Weights of a small GPT-style language model, trained from scratch on English Wikipedia: vocabulary 32000, 3114 steps.
Each number is 128 + 32 x the weight over the matrix's rms, rounded and kept within 0 to 255. Layers, rows and columns count from 0. Numbers have three digits each.

# v: layer 13 attention value, 576x576, rms 0.059, rows 426-447, columns 0-143
# o: layer 13 attention output (transposed), 576x576, rms 0.0526, rows 426-447, columns 0-143
# q: layer 13 attention query, 576x576, rms 0.0504, rows 448-472, columns 0-143
# k: layer 13 attention key, 576x576, rms 0.0506, rows 448-472, columns 0-143
v426:149024125145103174116176085126103117105074101116215020161181062129135177150253139123208113135150230174228217244150107153086083141115048189201176166159085153072110064196167114155172082071145024246200090141083066111020223123180055132097061172100097192180036099157227147189161104109118143017199142061064183212081132155102191191103130164082164173086130064045091173166111182141134061110197100157115214132090195182216000132137114124102157
o426:172119131151074087086137161090213077131099126104117100124066102148125117121157011168230110063166103148051050194131172100209134168115094062161145174026114132182117117133075124232255060118007079140041112014165181130173143126166105245115155150083134163189190122210159034160129168165113078029003113078110136134197068115085105141170131059102159068125144120096125137130170115112014126050121063214160000080037101124177129113157142110106091
v427:059113100185186163138081164194119086149104197129117180185083111080041163115083227102162089110130126046099111125147124156136206060079117047070133173244028121206197146136169173095072091112115109186085125085156172034039047029193100180151148092102229107114062113121137145075122148129089122101110107190161189228233166090123082084121100095079069071087100111107055116100071141143026159174200135070176142080084043088164149101099057146134171
o427:064114087150166169135138182114158136225187146156174107000175091187060158088119102087113063140107147045157038255106154108154106044151087138115101150185119177092161166142097192202118088201038190217092000231175163181153145116155078079141050183063081168085146177169166142157108123000193253012090201146178055170164141126120131163115126148071226096052134173124172108218080147103051065107127054068071083176086141201184115096054135068077112
v428:181170206175090096019128114096091145163184172098199190136159086134132053155130105087183158106173172044047255157034113032152123066204083197104176164083125020103079011127075080071112026100209177164115036185093141109054191166124095137172138134153168124115155101077114131113124164039095148121137117075065169116097130130117147113223235194122149181156131161114135137218237060117104134107147126110095135161149087134184129194192141000196091
o428:138109147171113150093226050133104128111125167123101094250234126112117158135103172063112181173138244058030174073164045191151209078065140207155128203150059053126094062123110184255097201062081123041038208177116204169017165132174193141151143058154138098127170040112081214186074138255143120255115132036040201094154255157082110055016174117053102253127141171174114095133078049101093077131130030127157080109105157204174048179207189138124141
v429:173129043144090163170094143146114112100105136255177138147103098152060089161108134184121065107159118119159149094199111161115104160074127099218174127228061225066166140130142092193091082123150159159149099122129180051252053192157000082076176087169221071194102132187158125143144126121129150255052089106113228175077184139198111173073043053136066096122215153141060123073138106031134145185167190132135173155114190160051032159233139191150106
o429:158078109104076162150157123133069091112141255053003067107196106003209176161155133074109046135123123138161170034106178071244197103214066075142199085093181159228179133088116148209143169183145193111200166241206085140091048035025140061088225210094067099199128173137202154123070238093092150112085065068130144004136076137145094147075139157169205087147063158026108210142139006127164135147114155129069132115160155098082164124131175154083151
v430:112249091116156129067109169149097163079051107219128098085076163063215097120179107171092064161161112110057108063127157121110164164117199118062091185093153075156072243105033173172183142006144140151210177206094182084112135162123091103013137123216132000162094147120041179087137198114034148179231167170130226181218104155134076210115139134144059112152109163149173157148085072039164021204089195066149103177182050098125141118110170009177176
o430:164250177073124110134163103092071147094200141131221217122075122123179119095200180210126131038048222083034199158146131091063219173131121084230175133090205103125168178067107134131180195111065108175157053057104139188076030203118105071091186117105152000255168114116078153147169120207141135085092149029160127079122065178175047189091121095150122097138201107094160165156098117052105106201120104054130103158182151155099255122092160180121095
v431:142114233042101126116110147062103138125093084091161099093109089069133081065193113179200121074124129121084128142071149081084113089186233164134133168064128161149123059170069055115138149143058120043096104123138141192150153179141140161182104103002068123133142171217087151117095102067122088092091133165116199116124181093173146190184230106121073206109073093178144069100100077182102154141142112139193086135127213138255255090112141193184084
o431:171223226117056102089148207141080103050178080170194128076096084137014159093106153138156182063108207172203183069243069163125017153094087115117165043104132064116104115222171105155164028070158139132232175082034140147132128147112154175173158125130100098148150077152125053169079224151103184183025120109088209210182100178136127255115119079114091118147093104099115154017205071139223147146166198187191180125088086133194139105168134144144156
v432:088189181225077194111067120138062113184149143113090116103080101131055179154159134128164149187120063128090168170197069058139149173123123110112087203130153205146115160133099049180112117043137131118067146172120224146139098142171119097175255120129220138043095145124135084167154245098131122141076156183107060127074188102076120040057000089116164111120145049089177142195115081072121103093114141111139183097073106159205134135199019148090199
o432:046157143101103212177166087153143127132148026202129089032155100114159095139089159062066163052154063141106055132078191158098181099180106073045130170094157066155123136039157060121157121255066173134129084147088148054216095243117143121117193112068039101109049181054160128113130116128097084175172160165191064156143160090134076131000255123147133109081217140035170154120154081068122121141152136086064157151109094255071099139247082104111137
v433:064149138098103133081150168020087070184111169166139182144133084068105206095224140140137208177021094109096103169142105158204144089192142165160116069016171085056177063067090062055052181127109016081201162082023180068149074024145096093084128140159117093120212165153056108135136089102180024120204057076159123065019090087171075089148050110162151182141119104168173103011167127125099114102091159214152155150178118063119218175148116200065064
o433:141062124100149156117136208153160145124118151064186128084039123135155101114100088103159181157101114164105052152086028188127118153166109078089129215119145121196063089155223197212094191063106138140146098206072255189190150000206164228192237121143079179089077142183140158075173083227148109211172178179221255221136244244174105053067185122018050125089172174232090120111103060215079129222177081050160079096097132117118138072126179144102118
v434:119106192105152138180139187191098150076053108168093125197187042164255123126106091099054072145093058112029093227076091079084138138193219210204103150255174159108088168194170147045131106035189112158081147051067200108116150107163173083255056134159102165071147122084129156044207133201202116084112177200158076163166164119135156116107120066063107129129149073047116139145113172137201164114032088148105223112153108158152172146188164132031185
o434:186094048060059137115163159172132071185123111155083003169055042193107018050058059154063177137216057121095146094183153156143112149065078132066127145114161161117174086183071102121182086143066095012205103181054150128102062083114162147131044147160104080148098220105100089152159105000135034180255208030199043128125143202000192241193082157112164161168135133104065157106174084195095037176111182042108061103082102083111121188178097079174121
v435:232159130113114206015118126189031145060107156063167100209073069137135162101177118089122129099191184099090090092202183156050088074142168102157118253098120040167180103051144189144099148120108192166175247124107165050173104196191200146132197255178029091137187196194119090206199145169098255120127148154090038079114101081160206128172140071079097116157227195095111092103202211202165140123147081090171146091116178027109166162085101205108151
o435:073028085114164182104244161171084113099128193101105115154190154138224053033116098026173185125164109074081231142061161141020049114191136027107156162039150123119129129108133155002132144062152114076062132153150111220082194071058133129196092224157115017140205164147177112022168155173159098090216202141180087054121060151166141000103255127047015095176091094170123116117174202122111169091175149151110067115128131047230129200104117119141110
v436:170027008106140144107099143161141096122184000061157107000084056108052144186158040145101125145097065135057106146122213142238131102124120016227162123134200114176109138143147118144126136161194124090099136178191099165142161156143057049083133151106060118140092142154130080145088118107086116076146189098092143139170090171101176141069088088160126124109120150128092152246154108140085025159156137053164128170128218055093179163047197116138189
o436:250224127105228066142096064098148105105148135114000102073095083079208107085165187154092161155085125193190091111126124064069081134025155138154094131079171122141086085022163076111084140162125126163089116083153133161163091093117102022041149141100173120195175145249196062133141202167150152065177177192145172179152129040150120133118130110235114192231167117155186114197008057083203124158122217173164143104166130058164193109116123182044177
v437:072063150108149065057116012072160143161132134114085119102126067099170064000093189033110160200067099061061066083072103074184063170128095039126163133114095134125163105192151168144159113185120205119193251155165079085121150132137182076170106118067090163013188110143024221175230106102184113086234146094088194062048214172115149136129178206122067182177255085169149181172255091082113111097137091078181129041083129050089076175098161113107098
o437:124112195150103223152047174190103084189113105085151145120117157146126146155005136106097102167157096074094190175085120204153153129139122162182167189120137122094152101040172224180234143150039068233058181135071053134111201201098153167149140235056120164090183118034128120087102163090143086212142091160194140157150063186242167091114136213120061126143208158095113154175075146093139120082173208105253175111148115216164170144113055089190135
v438:129087093141076150109113182060152090179128073205208233103148035190134073148148129138099106229068112132039169146196152186026067143169021083165118132115098001152100247102074158161086105109143159178171148133150175221178181116172091255039070083044081135085104148203093144091190175101092111046196078173120131138213127135133091165168143118099151152146160162109162036120177013082138128099121175173103128055171083125099182096170091098156113
o438:070169098155107151071115140055140216079131118121129050137120106105131135055121112151148136207075080159202213012043180078185140180182082176074133111085151127131154166134100190135133171203195151061095163074182210037091157231045053067080187028023154140114116076063071076099101102068181076089141124105113037115098108058146147059122182112137104165198154132255171091084134139125088184224116143109132097120124157108192121117195157092151109
v439:129158165052221146108117127222097188161098210054102175069182036169171161090171132242137182146009118145161139181182182000024188093108214145111109205099255054143137175177165160117182184072090162135082170135172146103172177059105185079207060082056117184158226145147112124087092100203113144147161121097161102227031059115136136131139054141165133005063077109103046109230190112099116102161136125116125114171083022086042159132162101111092169
o439:059154089185127158141056173080147143150061120096142094143244107191255124127186045193158045139167138127222249124224060127151177080124137068171130075132122153157195068141152036096067115078155148212064085118248139123203217188046050115124169178139163090156253102029115094199178101122138114114085127107091128178161159215174111042198085080249218021126190102124074223038103085226118074195170068061067079201178110084108191131136088124222165
v440:131073104181149065134120172183094191152162140141094001116189077115098000094144121166115079133157200065114094076139103238198161123093055209127114040114118164140030160057121149097076152127116129207136199141096201022116113155115118025167192060163196108173153137186071025096138090076112087073061091167139131097194127192130085223129204095164088149197154163160075060146137146125056152150044086217063110108039197162116110076011081135098062
o440:059171195128071130053120147087110154097187172062105084125102074118159228097026083055087090070097117120155089086031145154089029120041065079174101150069011139190147081247092158119173255119070202093106113131030148059145160079169071164127066096148121088151124073171050079099060075157110162146094126161113146081104183155163053093188065163113024107173086158047197185208185079144149118190109124119010184104141150018178179066101176105064086
v441:139072102170084073103047117168066169144046144135173000143119178228203132115132000176122093179199124062126160062073119041187145162089130101117113036138118115137109196088142055106143000193179181035149126245065157171112123162156149152065179080079090129125095148178137085112135200126141084217195169204114134233017109180115236079129092060171108138168146047217122074070091080119092108074068083092141059208129166222185135183077072081178158
o441:130154017073158033084091015112127162107154129223160168162121126165168183140197078079115085041082114085158085107093167000185141079180055059175138142107136172073050190080108165150110127241124180164096136085000184189058197078181141025159194076083141175122121186113131126115163090167175203122138146074108064114079090130058127139128076080082119106250036147200088176157087000110080126166137158142039124183140092159191117136206189139128169
v442:113138075000157048100128192145177133110175174162149054086186096128070043112137088143189247122156108175187142077129096161119106184148179130153147214171067134079161094095191100102134154188163159161117054177092138127155158125096167211135161195089120138212255074113150116141156166034114103055108103176153120052191117178131179177176138088124133136137076148094090214210087171065112038080137068078148090139049102151147010065164127139128079
o442:165157185128209202187144172117089096079059096034129118052164117181123112192197112120135178106066122182119207074204161178060086071173157166136124104101164132053220186021187160148138090255208122148061154164105099114085044147188234255016123115143163141148175098075135082095114087164122019110147097201140209109137093018125070138130084102132212103089114167102032081191121149127158152138146119184062212069239183157136112189088226076119161
v443:129126120027122116083118069136172194188102214144044000160102131174188145136141018086190165131062130068111191041091095148140208126108132100177000176094084160158107119129137219068082169196125132129105079177035088158207134185087054125110094131167142121161147155111175072123136162091104134206053139164198075184195139111096224131131164029132094139160066136101166255137133129137145108217104105205175113097122066107148106098196073188143051
o443:131130203184120066128193068096107153064102175120082162209041197203163063176080031155168133083138147133097175068196068184110141212117117223039121099112180110207163189122024172225151021210127170152073105191148102142207090138025083177220110154040064255055124195139108186041162084024042175152153158064132195075092175086072133164135130145096137084128074097124063069121199076104202131144112104091144090142184147156084254157239196197145148
v444:064152031227215148088133132150103136122152080201116130129114122154192117156022136237070158141205101061147121056076052185155105138097092139129140179087053161102163219191125156082121142078117198164067106181109151155185076120123051162255108053135092093089158069097179071133066190104190165170089057049173107120162049012136105211144022004194096122129149137081089129185141164043184114135255127170060109091143255143121098196147122056105138
o444:031052154239084031093010083141102162150193075168120200084080180045077040149249042205113189116161138119126090125073205194184184111181217133230032188106191134050219160081089064115093172104239075088210125113165113075131225186146153222102106117114121132086107119185213179113124135114160171166222073186189173150091039077141154019148117075179097169135065125095104000101044164167168161151095133134116177077128143052100096053086161064084097
v445:183157100121074103120157063147125171089214066082131158255181139168097152159191123132121145137189112157094094105106044160226088117212113169037237163233166210172140171151056133127136084120140112093130148100090145211182088245062130091123208131124142054111114116128178240126204178146129124125087102147176167078090158061114106082165073163087144144041084067184128125106062206163100217108139188151174129104183079087153115204112095106153057
o445:105151166144152059046097099136152145122180107174071139076178090255217000106166158124154057154127157088088166116066126118076110101098196166115146168082120139164188211151200131169246200087131130149101059095217107135137140121183116050224091112255107104187030159174126203164175170152077117112022158158129030138183173130000151133084183056203150127045121131068249150155233146108190120149023237191166090058040092204166114209000069133064125
v446:128139070203138138115151109146145174141142062036137091080212183080231064110159153107162101140114109102099200097088121135154128111124148092093061126171094131131206100089067138149126119067020048077098190188178207085149211166100230087102193128070221130144152144098075120107202187099151187148092027114241162097121133150150073164097134203033091119180100114091132255255074158119163066162159223119029128084116139123075067169092140075201144
o446:098132125234112068179132171055222216167172155137126019026126131078094186077156081131216018138171038173118102119168168139066135133239107083035121186160145147100118130118121111082060106121064223133118173000178140116128158066141082166040154048098104191196165122108112182122126116153221142142173183094205103218174156149145135106151031178116053097028177112103152133126145106123168068170088074155136103159118139187241166114033175171158120
v447:222101119114162211090067061079075180128173101125074082084133166183091114084143168131151061136155142112204073109138161140174119155213157052125114084124050142120069090098175080189076159121088106135167084152147108157136169222181166095180059088137073100197155216165056121207144093170138180113088143090096139151100115154089106110106213080102108078066122024115067113123182084144101100118070155233082240175152227150062176156083203007184153
o447:160122073087099089195143137128137093047143139126049120150120116114144085050123127059090055083180182142169142073217166120164056112023163077191008179033095040103060168025129130109145227085121118116222131029115100229103096090117040231146146098034120119127151108245116129048130031007104196071104174115165209097108151161138182110110129111117133094110081108174115048140176173120134121131154183154129075141171143080040134050012216188131092
q448:156142108189126158100190144111131148049114156150138178162130120116151136147112129113156055106172121070085164141105129159150083132098151128163135134120137145112150206132205100088110107151201158123096133110123158155107107115175147097078135144143132151097114176109119162119154112155106114132120106122128155159122186143128087151104117094151126135079074106094142155135167128102089169148173102135154093114099113169147123175152098144100123
k448:053112165163112138082158114123143145114065143128113233120145162154133130153100102125128104103185105101150166128110147170109110182120137140151129117136103133092109124116180132101063110132105175072151087110138064157092163092110125094129151152076131111108069186142109141115120151179059075118107106165125089141129135165087115125098101129146140147082112095090058129157178127083140179047131119090169139082112067140152153135160085148091088
q449:111153093070132023165094063095152202163190123068109109109177150114105100176085172178160138151088145140114140131128131136133162108184102133182113146135141138140101123146125147109101169140172142189125131154132133088095131097151143124140166119082107148169133116171138100153111118071117138151163174130141125139034099106144174168121103122104052099127166136119166111130099070118152129079094171128081156107121074199144168117125144089147073
k449:173183155176143124154143154145161207175149132178155124143116168156164054170119160162093126190158132198159051098052142123108114123147128109112127139107173151158149139156108118121141112104102180163098157123097144179085100166144093119169125158100115096095190050188124091182197108140162086135151171115168106122159143121124104166221134145107107095088101133108147109116088130080108104153131079141101156104111141121135139113151128138155167
q450:133154119146098121185095115141132124101079161059068094127118119089101162195180106116126138128123099124133162113071140144108066113120108109138133148102165135176095062119139118194104154124094141112168136140112170130144125099118114150139169153109140111172180183175144089140148187097104088112115139142150135099099131080110198139141174151137163073143148168158142096154112154173119080106121138124144117079140114099086140093123155123095110
k450:120124144150121137093158150129098100108150125140106109162106130129058172166152146096109141150127144111151135117120127144152061152140145147114112117142146122156141103159136103079059096132083166124148130148053097149110134200122097140145137149160157129151215180165096148150139164173172129163194167135126101067135120134158181056133123102079190157107066084172163138132110139138137065119136099084142150039181170170141136180059132095145131
q451:116107145112129194088120153058147134098159114111096140076137205103123140079190104109086118147141114064058129094142142136143132089109135141114117170115151125094097156146149138167167054119121108164101183103102070116121066148138099105184129117189135168146096142121126098099115132152118140120100111105120080121158076106184124145162182127132124099089148171136087136165068121200193068120104123140180078055156099050068111137063141146147154
k451:137139096064136097053061112074111122120191127104175112101157103109117133120103149079131169183091122130051150099104133084111121160125090109121116096157056171154102160109139076170147087112142115179160108116100078104148093167147153164100138164166169130102101138097121077092140148130163135107136124168086163074075115139172127122140124120103121137100124098115135144085091151200112155211085117110161141148138094218140144126096126122215101
q452:128185142144176139119130077109105139126177095165205163119165109120111158137121128097131179103053128143179158145068105070088106086100051144077140133119172118123112127112116136163146110139137123140102143145081107089119107090114095132085137177142163133172197119144135106102091093118097185186166112133152135146074141119141146154101140112168172162120157110140119126107101147135109102121122097106121147156143125145140100092119122155124072
k452:131194154207150132146140117087120146094158104146203092188113121145168155089117122173119147096155117122101093127083130128148103144150140197114126074172165111107129106102113092137140095118110134169127135143132157098186115118156184122118119146093158143081080079103150116134121125175090086155137176079138114107187164128137066133104116134144167108170155131119101121148148124132137134164095146111069148107123111153155136135115152169159171
q453:135072247130148106130150161089157067074182094124185139084133170152125108109138095103179149164111114170132145097165099132090174188103137089128162159103175156099185107117117131119087171094162096137143128147114085119179141156087148140145122121104148103126131143160139108142167137137080139126081072168105086132161133135235143094164138095132099163140156138222127166100144133171107082133149159065080139120127154163155123144142155147126125
k453:132160152150150121122100117098112115100147089142091208159093100158139135057139110078191151131092131128143111062138132131121108135111105100188143128158139105110156121116147069131136201164102080083153104128150099099092142142100139132094177080117130095082109148127144088182101127135100145120103168103118137149085105109147134136152158154136134108148091132102167165126078127124105171124125064094134098161076093114151135059148139124163047
q454:095077073105212131115111093202147139126102141118083108155142143142080143098148143090132141058096170147140152118131116147162124175126114084100150110090170126137056063128144143113165097117129117129157077100104130172053108082120110125160164157112117113133178150133179073108166151125154140060117085092100076157091104175134173102121157120109189160098165124111140120141120152103187175093151122119081081123168097135149178071047120116151083
k454:082087134103188150107150088114102122093141122136144104152096129128089108165109091099118146063122103060133160145099083101137146115131097112150180129087174104152147142149157074174139118089123112145129127123122185126139125071162166136100116153131157115120081051106175110123174148094136088129131108095106119097181065127157136113115176143113170119183141208205175085133108145143134129112112150173135113101201142170191177150104119142121168
q455:143129108131144142167090135124140085112094106044114117130081161149171151071178120175101141144100132151098135105182121137147115065131119132101182175115112174113131143117119129123051080109113101107125071187067100096150118148209147149113058129087109154136164099043120149114065176116063122112163140151122160173114101154090123180176130094147167135153133210111151080154154129150124170093110172145142140170115129141141139122085151155091185
k455:118089056152193182172123126121073129176159115124126156116095160159222130174081104089131157129093084087141166126133085115109131136163095130082147181127165117084130119140123150143113098143122110114145098119072130130133163138152087114189106118119119159105122110078058121132120205137136122090151103157091169120084138171022177176109132152095133156099152178123141139101140097130106132085136063135158158144105131175089116101129118143120169
q456:127120170096144131102073177138142104128111119132135162128117168172159159152120131146102167094067133242145112101081149161124137069190122108184115169126127142091155072175132099099107181131119192084125158188127100112114149142118108141198123166148159134154112161101138146114133131124131130125146059117169110182142143041104142168137168096141075120156082057146169205172157130121143118188128088141106111156111137077093172179139137077177101
k456:055070114136125112159090128118134142140146102141184193113084079153131123116127182128120123120107094156184101110144144137113139070177124137160125115076116122153140098168131147145120157107126089131137146229083077109143123113071121101130115154211164175131157127101145110121155144079134087178134108137197065113107149146141169129124074054160155181161185189132167136085128119089134227149155138068132138144092109132096146122147119063146139
q457:138080122136140121088105163105158119057130120149153138100134171110078155158120108216143166137123187151127172112137108094200089171127127117105138105161179137106108142100121103185109109118147090170102147120140069164098149145126129199133082152063094039167132074117095127134141135177078075130109108132137061103088122171126089090080134181087156122123129161120157134095096141186062084087181138117114152113124159143147195068145106133165140
k457:220128111133120085130077142132109122057093088099106176138116177147150144126120093169095170132090192119114181134133106079116057095109151141120127072190175087114055172144180124150095145147131128131095092133166064084119155138113151190115077192132116094052094127156063150099116144193118101163149168147155139139131218137106132135106096151133120116125141165119199134137119143112134132046170109097093085120179154121119216085112101171111075
q458:096107111136140126085136123148118135121153070083127108136143171082094109115073123106099116142052086153125154133154150163191102074151172106146167112144156138134116159120133142097176134117109146128094154158067062095103170173127076132143153118113127165101129155097191108081117123106095114109133144090083112114134136180151139075150149143120090160113117135093182106124078068116171101126121126168111190161066158144119117084101140145117110
k458:129123130098128114142130088113173130163107089127155138134152199165095075093110076143123071158081147105133172170127142146175118143169140071108125109127134106120155137135127111128154173151131109091173073154106054151116122185157114085131123124161179148098126122135149116065139089102076124092176173150116135113188110120110111105158134175121129121132136098054146149142132133073107097136081147151154106158106132131082164085134103108142141
q459:129128141137081128097066092102095155097148115157103131074130192139090069128166158078142128121096138138144163150130145118092134153152071072194126166123085131117117128135138123189175139146173124105103111134153098120110178066160127154123125158148144153112171095077156116131117154090126085140162109072174089119125095099124131135118156206158105071133108123138139163122115194198189096161118130110052090073148115101143127087152140098027107
k459:093166094164119157090183093105168197095127113109096156106154075133089098154119145084150131080156164117127141165121069100196207128174137067118106138151105089198095109139156096132138095071026111176141120115159136076154140147172081116116133173174182158117096150091134102154135128148081101119128168107155117057176139110119142062143170136160120135147083132099093142122072154161169117193131161147097094151114097125115105040159194124122108
q460:091146134149102123177159128180083134124142098136172181119118130168107130094124098123125174111163151104133113137106143089159084108071169142113123134173148139103153118158137198117115146068187123091156073091136168148113163118124139121184107092133120125144179091104129110095118086124127109114109167191111091107159119105118113163104123108094162093169135080132151133097116137055130138112098123148124143119147163145114085126078159099162173
k460:115136110124152140105177118164092128180145152121140117077083114133080125060153143133157147029179161073139136130107195071145119113149151129093127110147170110076186148189111150074123141057122118100062152081176116147104130142100074145149117149153127138126138071085140152076133114099195132163109114197132135108178183146141150130123161163107201072162115134101165097116098160124146115143090101158177110070092121155161125137135135054110079
q461:135117099089143117183133109121121090178141090146119139115137113068153112132088119138115151061131127127126136172119096107146132129107153113110129129118133127124101157117114106115142138160148132154119134106115113114123166176177150136148072141120125136100065096138143093099178092129114163121148151125179138106109087157100132104140126144097144174093075117120143107166115101099135103135129168101090124105151096093093104086143160189144134
k461:169098101072155147131141137148075154164169138149135119136099096096136183105122147099163156092093074106151170128120113132126173151114131097090153163121162122109158102109120189132143099172113157097153108106074126120112108142113111088118119079129140116098137136151102135081173117092129155131135132115146084103092057108109134099161092110119109124158126135155131106130130110101148101121133115071060137102134108048102167051118136112070136
q462:164144164136101071159135157113147095136175095173099118149115119143103131119169110140082077154165123113116087087179133094099075114124179142154070094164151069138125171065138113152091154135171112121092121104169161136113147113217127185118137094124138147106127097108091161166132137077086134118122111110173172127145111129119122090102112116144105182150139184213089091126080119200110165139104154101167117165111137089091174171085131177090165
k462:123101125129123138187102115099131123109122165095111106118130143084068177112085134093129170129146151091108132142100181134087081118125174141131146079159117160121068164079123199013069171161163131123080158164151148121116152150110149143150144144139148161106106117141119179110093116154133154093082118166157112155109127155127125140133184162144184149123203096132133162134163127079148163114135142144140139204160123104126143117107183120118100
q463:148088147111089115163165119129097033139161148175113163165099062134131141178096123098147155122159116181168166108200115139161147079145149096141127131175146165125144150148091089072132138167084161113080121132127088092096124116076109109146103142151123159164113116094128138139115111145150162126133139137134202157070122131111071152168159164143145123075125104149119141146086102086084121177108124127137141174092092111117115132151163152113140
k463:209105114103110107129139134090105184066150177108122102145137133139137163109138138133102137116165153190120093110124142118064147151165125173179072128109066187167112082136133076176123140102075189092206088168143085128127098109113172132084086039151128089145136127090147161093095122170118131126143067137156150130104071160128149152129124120125130159137121106130166131148187074141092118149132109101123179106074098104115164144118158070151137
q464:136105169141130129120092113180075182091158128188190162169116057112139108154151132136163104188158112138157151109138138100150164138140103112143100113143201087117116128174187150169083148144167083143123185079116180074133125140100107162114100126167073122122123102111087118114145135134085141090138142123132150104148144106175134172123154208055118130142100103127092115127182154092092108085127128166117100158066089098078093166169209119103114
k464:129089089104158091128115174085128113106161117128094143118144106123109123166089128147178164137112135164157149164165151152109152087149158143180067080129136135089126121123162072114094129152174190132129124139109118117163139158113098132131091108117160130141137128093078158176122110168103131095115163052140113102116122115123120108129128145073126074111127124106145095170140135128027165137165081146089054124152064163127095067186255090153078
q465:121181143118116164077125082126158162076108176101087132071126129125150119072167098113176067151084118113128078115133156141084103093091117137143151094173093172115162071160098074106154104126161142121126138132107118126152040131134104134144122163148153134146171151120071128089104135132114081122116158143176154068094149147085126136125106089134178135116112112181098076161065102168166095112140144035116125119131123181151163127104142152130112
k465:124123154152132117104133104119108157142122183125158094060160101091113123095133115106119114191069068078102127083111131085110099171111167056089128146117159148161162099094121090148169198146186147152169115148134117131160093088158145110138152166115179133073138134130124088103174133105134120176118142151200095136098222166085122164109082109121123136121096140141153133122123103151170131165128116105147131161118121162143141159102091133089178
q466:126110099103148210125157136157150142101160103160144132097136125097133099125110110127138119157145174167122172119194131119111170144137155143118153110063117126117105168147163143066115102136120132116174072078137140171098113143160137107115147117124124172077117170139100110196129073116119127096158137152212111093128024172135157057212137144121119111112167156096070140125043124144088099143149118080108132141092140104087127081116146143148180
k466:156142103101061146095101196111146120042115153127166129129109060075156090112119179110102115148134090155125156116149102126099146111157179062137148161126140118109144116088166112098117096027043163135198089117138133140161173067142114127108142114147124149126092105141083133151086093101128108151131069141144095152131072111162098112115104137174131106097139094068141097177091106167138073066129121090110122182139115128114122083142123140179081
q467:167149166056161065147099098100200103116080136107126185116168126069129091150026140121116103131148156070137123093169115119093161143094110152138140098159137150075131132184099184155124090153166086087091154144153148129138147122169187144170124187119104146135126120135092141131124140113088120097124167162074154131100146147152127063143105140072155149113093090160136159183163195130158077136095196106090198151163120157158063161101098081085120
k467:117104113102152126097125131120141122117117147121142164092143187142163112156106091168127167100175098053092185128087124104047109141112125186105132103175151138139160106132181161124154100210106064163125095126129153067167202156132151103113151142066156170181116088119085145172168167092125108094121098156089158086090140112138093110169132088122069110110171117189201128157170092145103053137085103105115147117163121147131186090090117113140132
q468:161134178180148130149127131130101082104138155145202083148228133207108157114137152130094110142072145140122193108103116142117140075072120067194117130119136152118179119088095178177169121121149079158138127204104177117160115213141166153116145163093136142123105110132038072128114170077139107124139178130165097126183124127115099135120154130157106135110123143149115192080129105124110172127133123118169084107107101140122142079065190124112099
k468:146152116168169125128108121127124085130138133153156140042226157195078088162152133156099137139114122129108111089106126136114136118043076096132117156158146178114158141101144127137118156108147118185142133189160165100152095175145135178144156182119099093100104100131118074156096141126141157154156148164152108136141197130147133146102085149121156154139140135101083096097117117148184143121155087177116171160077111131159084134070173160128022
q469:108227086126136127133143105177100154103173112134073087096162145113104123139081144112132188135134147153157130126131086178097140055150141094134099092117149119114123101151155112109113151097122111120143089143115114126137155075164064130155178098158101103154143145185206110122103101113038096136107185093105152136147134086151194199134176141139158194160160184118176157144170132167139106105115180097163153099172082127126076160132120072169093
k469:141148090104157134161085126182125103122109133157154101145119112139169080102082178070154148061125166113148097137083156158182148073099123132085065081120153132118167091183146089122136125102130103128086147148110156165053152137119126100165171135159166161096129108125171073177122118138096175145163159125175110103136184161107186207134138128118139149114137157128147122117072081170145098163097167133145090005129146161095108145090171164084175
q470:153109075113118119110116094089179132095168146086094062127113157064105108129179082165088081189141110141163152116115153087108155094125112121126091113095105095102106128166101106136140092137166137083148111138136156102102126103133139173100180104121141097111175174092142177091169145116137138097113148078182180085168111137169198105061188153184152139118128162139154136141160109113172114076177161151128150157105176086185137109150178084127120
k470:137115118138160139125184136120142133111151127187167091111109175125132085143159130095066148119072144113113147120080181124127082123120107129136115186086115126130125146152175187114113086146135135142155123147095131119168083090144104160176133164222154066106117101173114138150073122171174146174195114091104141115090111140130108085077127085131115150070132115142158085161153090113135147125080135123166166133107189146156158139161094109110149
q471:113111143120145076154140137125125126115161132116067165166156034132046126100141114153091080126126083113124174115135142133134129125140156164094125159103132127134119122137140120075133116082142148079112146141131138154163147157144102107099112141120076099152184081122132155146166122175120159081146138139157181143087181133142095012139101116138151211129178218150141103122142157077062144117168139154112128125108088123085115158117086143145113
k471:080069151109139074118094127087061153148127149085077096134183089075154095094102143192149108108108117098184190128179111149128147145109229086142090137097133121159117116136109147089121157098109070111137130134125117154087191097144125157139180085109113116163128113168140126117192140169144155166108126112068187126082091103104129064120114154140187118079141159106099174146173122073147128092138102139142175151133104159174142164115116133110128
q472:165100121201094147174164143093169189105112141158124109171105147100129111142129115187087120120127159088167123161174141114140110158103110160109164173111135147121104126120160133129148077142116094164164124157152172065096133139126137113096136133131146116105197106081143091137114122118078135074144105117094142081135108121104115115118124118116134115178110091171174125143161188165167154155135147118139118108250120077150138209138117176121136
k472:104158123130131123116142113141173170117100157198084105155117127070127102167123074171095082157160148138116122129181076143127115089070080107149120120116125126106116133047111106103160116073132098117141091180170131080174111128068125141117155135145079101151110114105156098137102141114020107117153128147087164113108089183148090091157117122158095155164172093140116178159158086126108156128151133072092122098155093117101151171151110072142116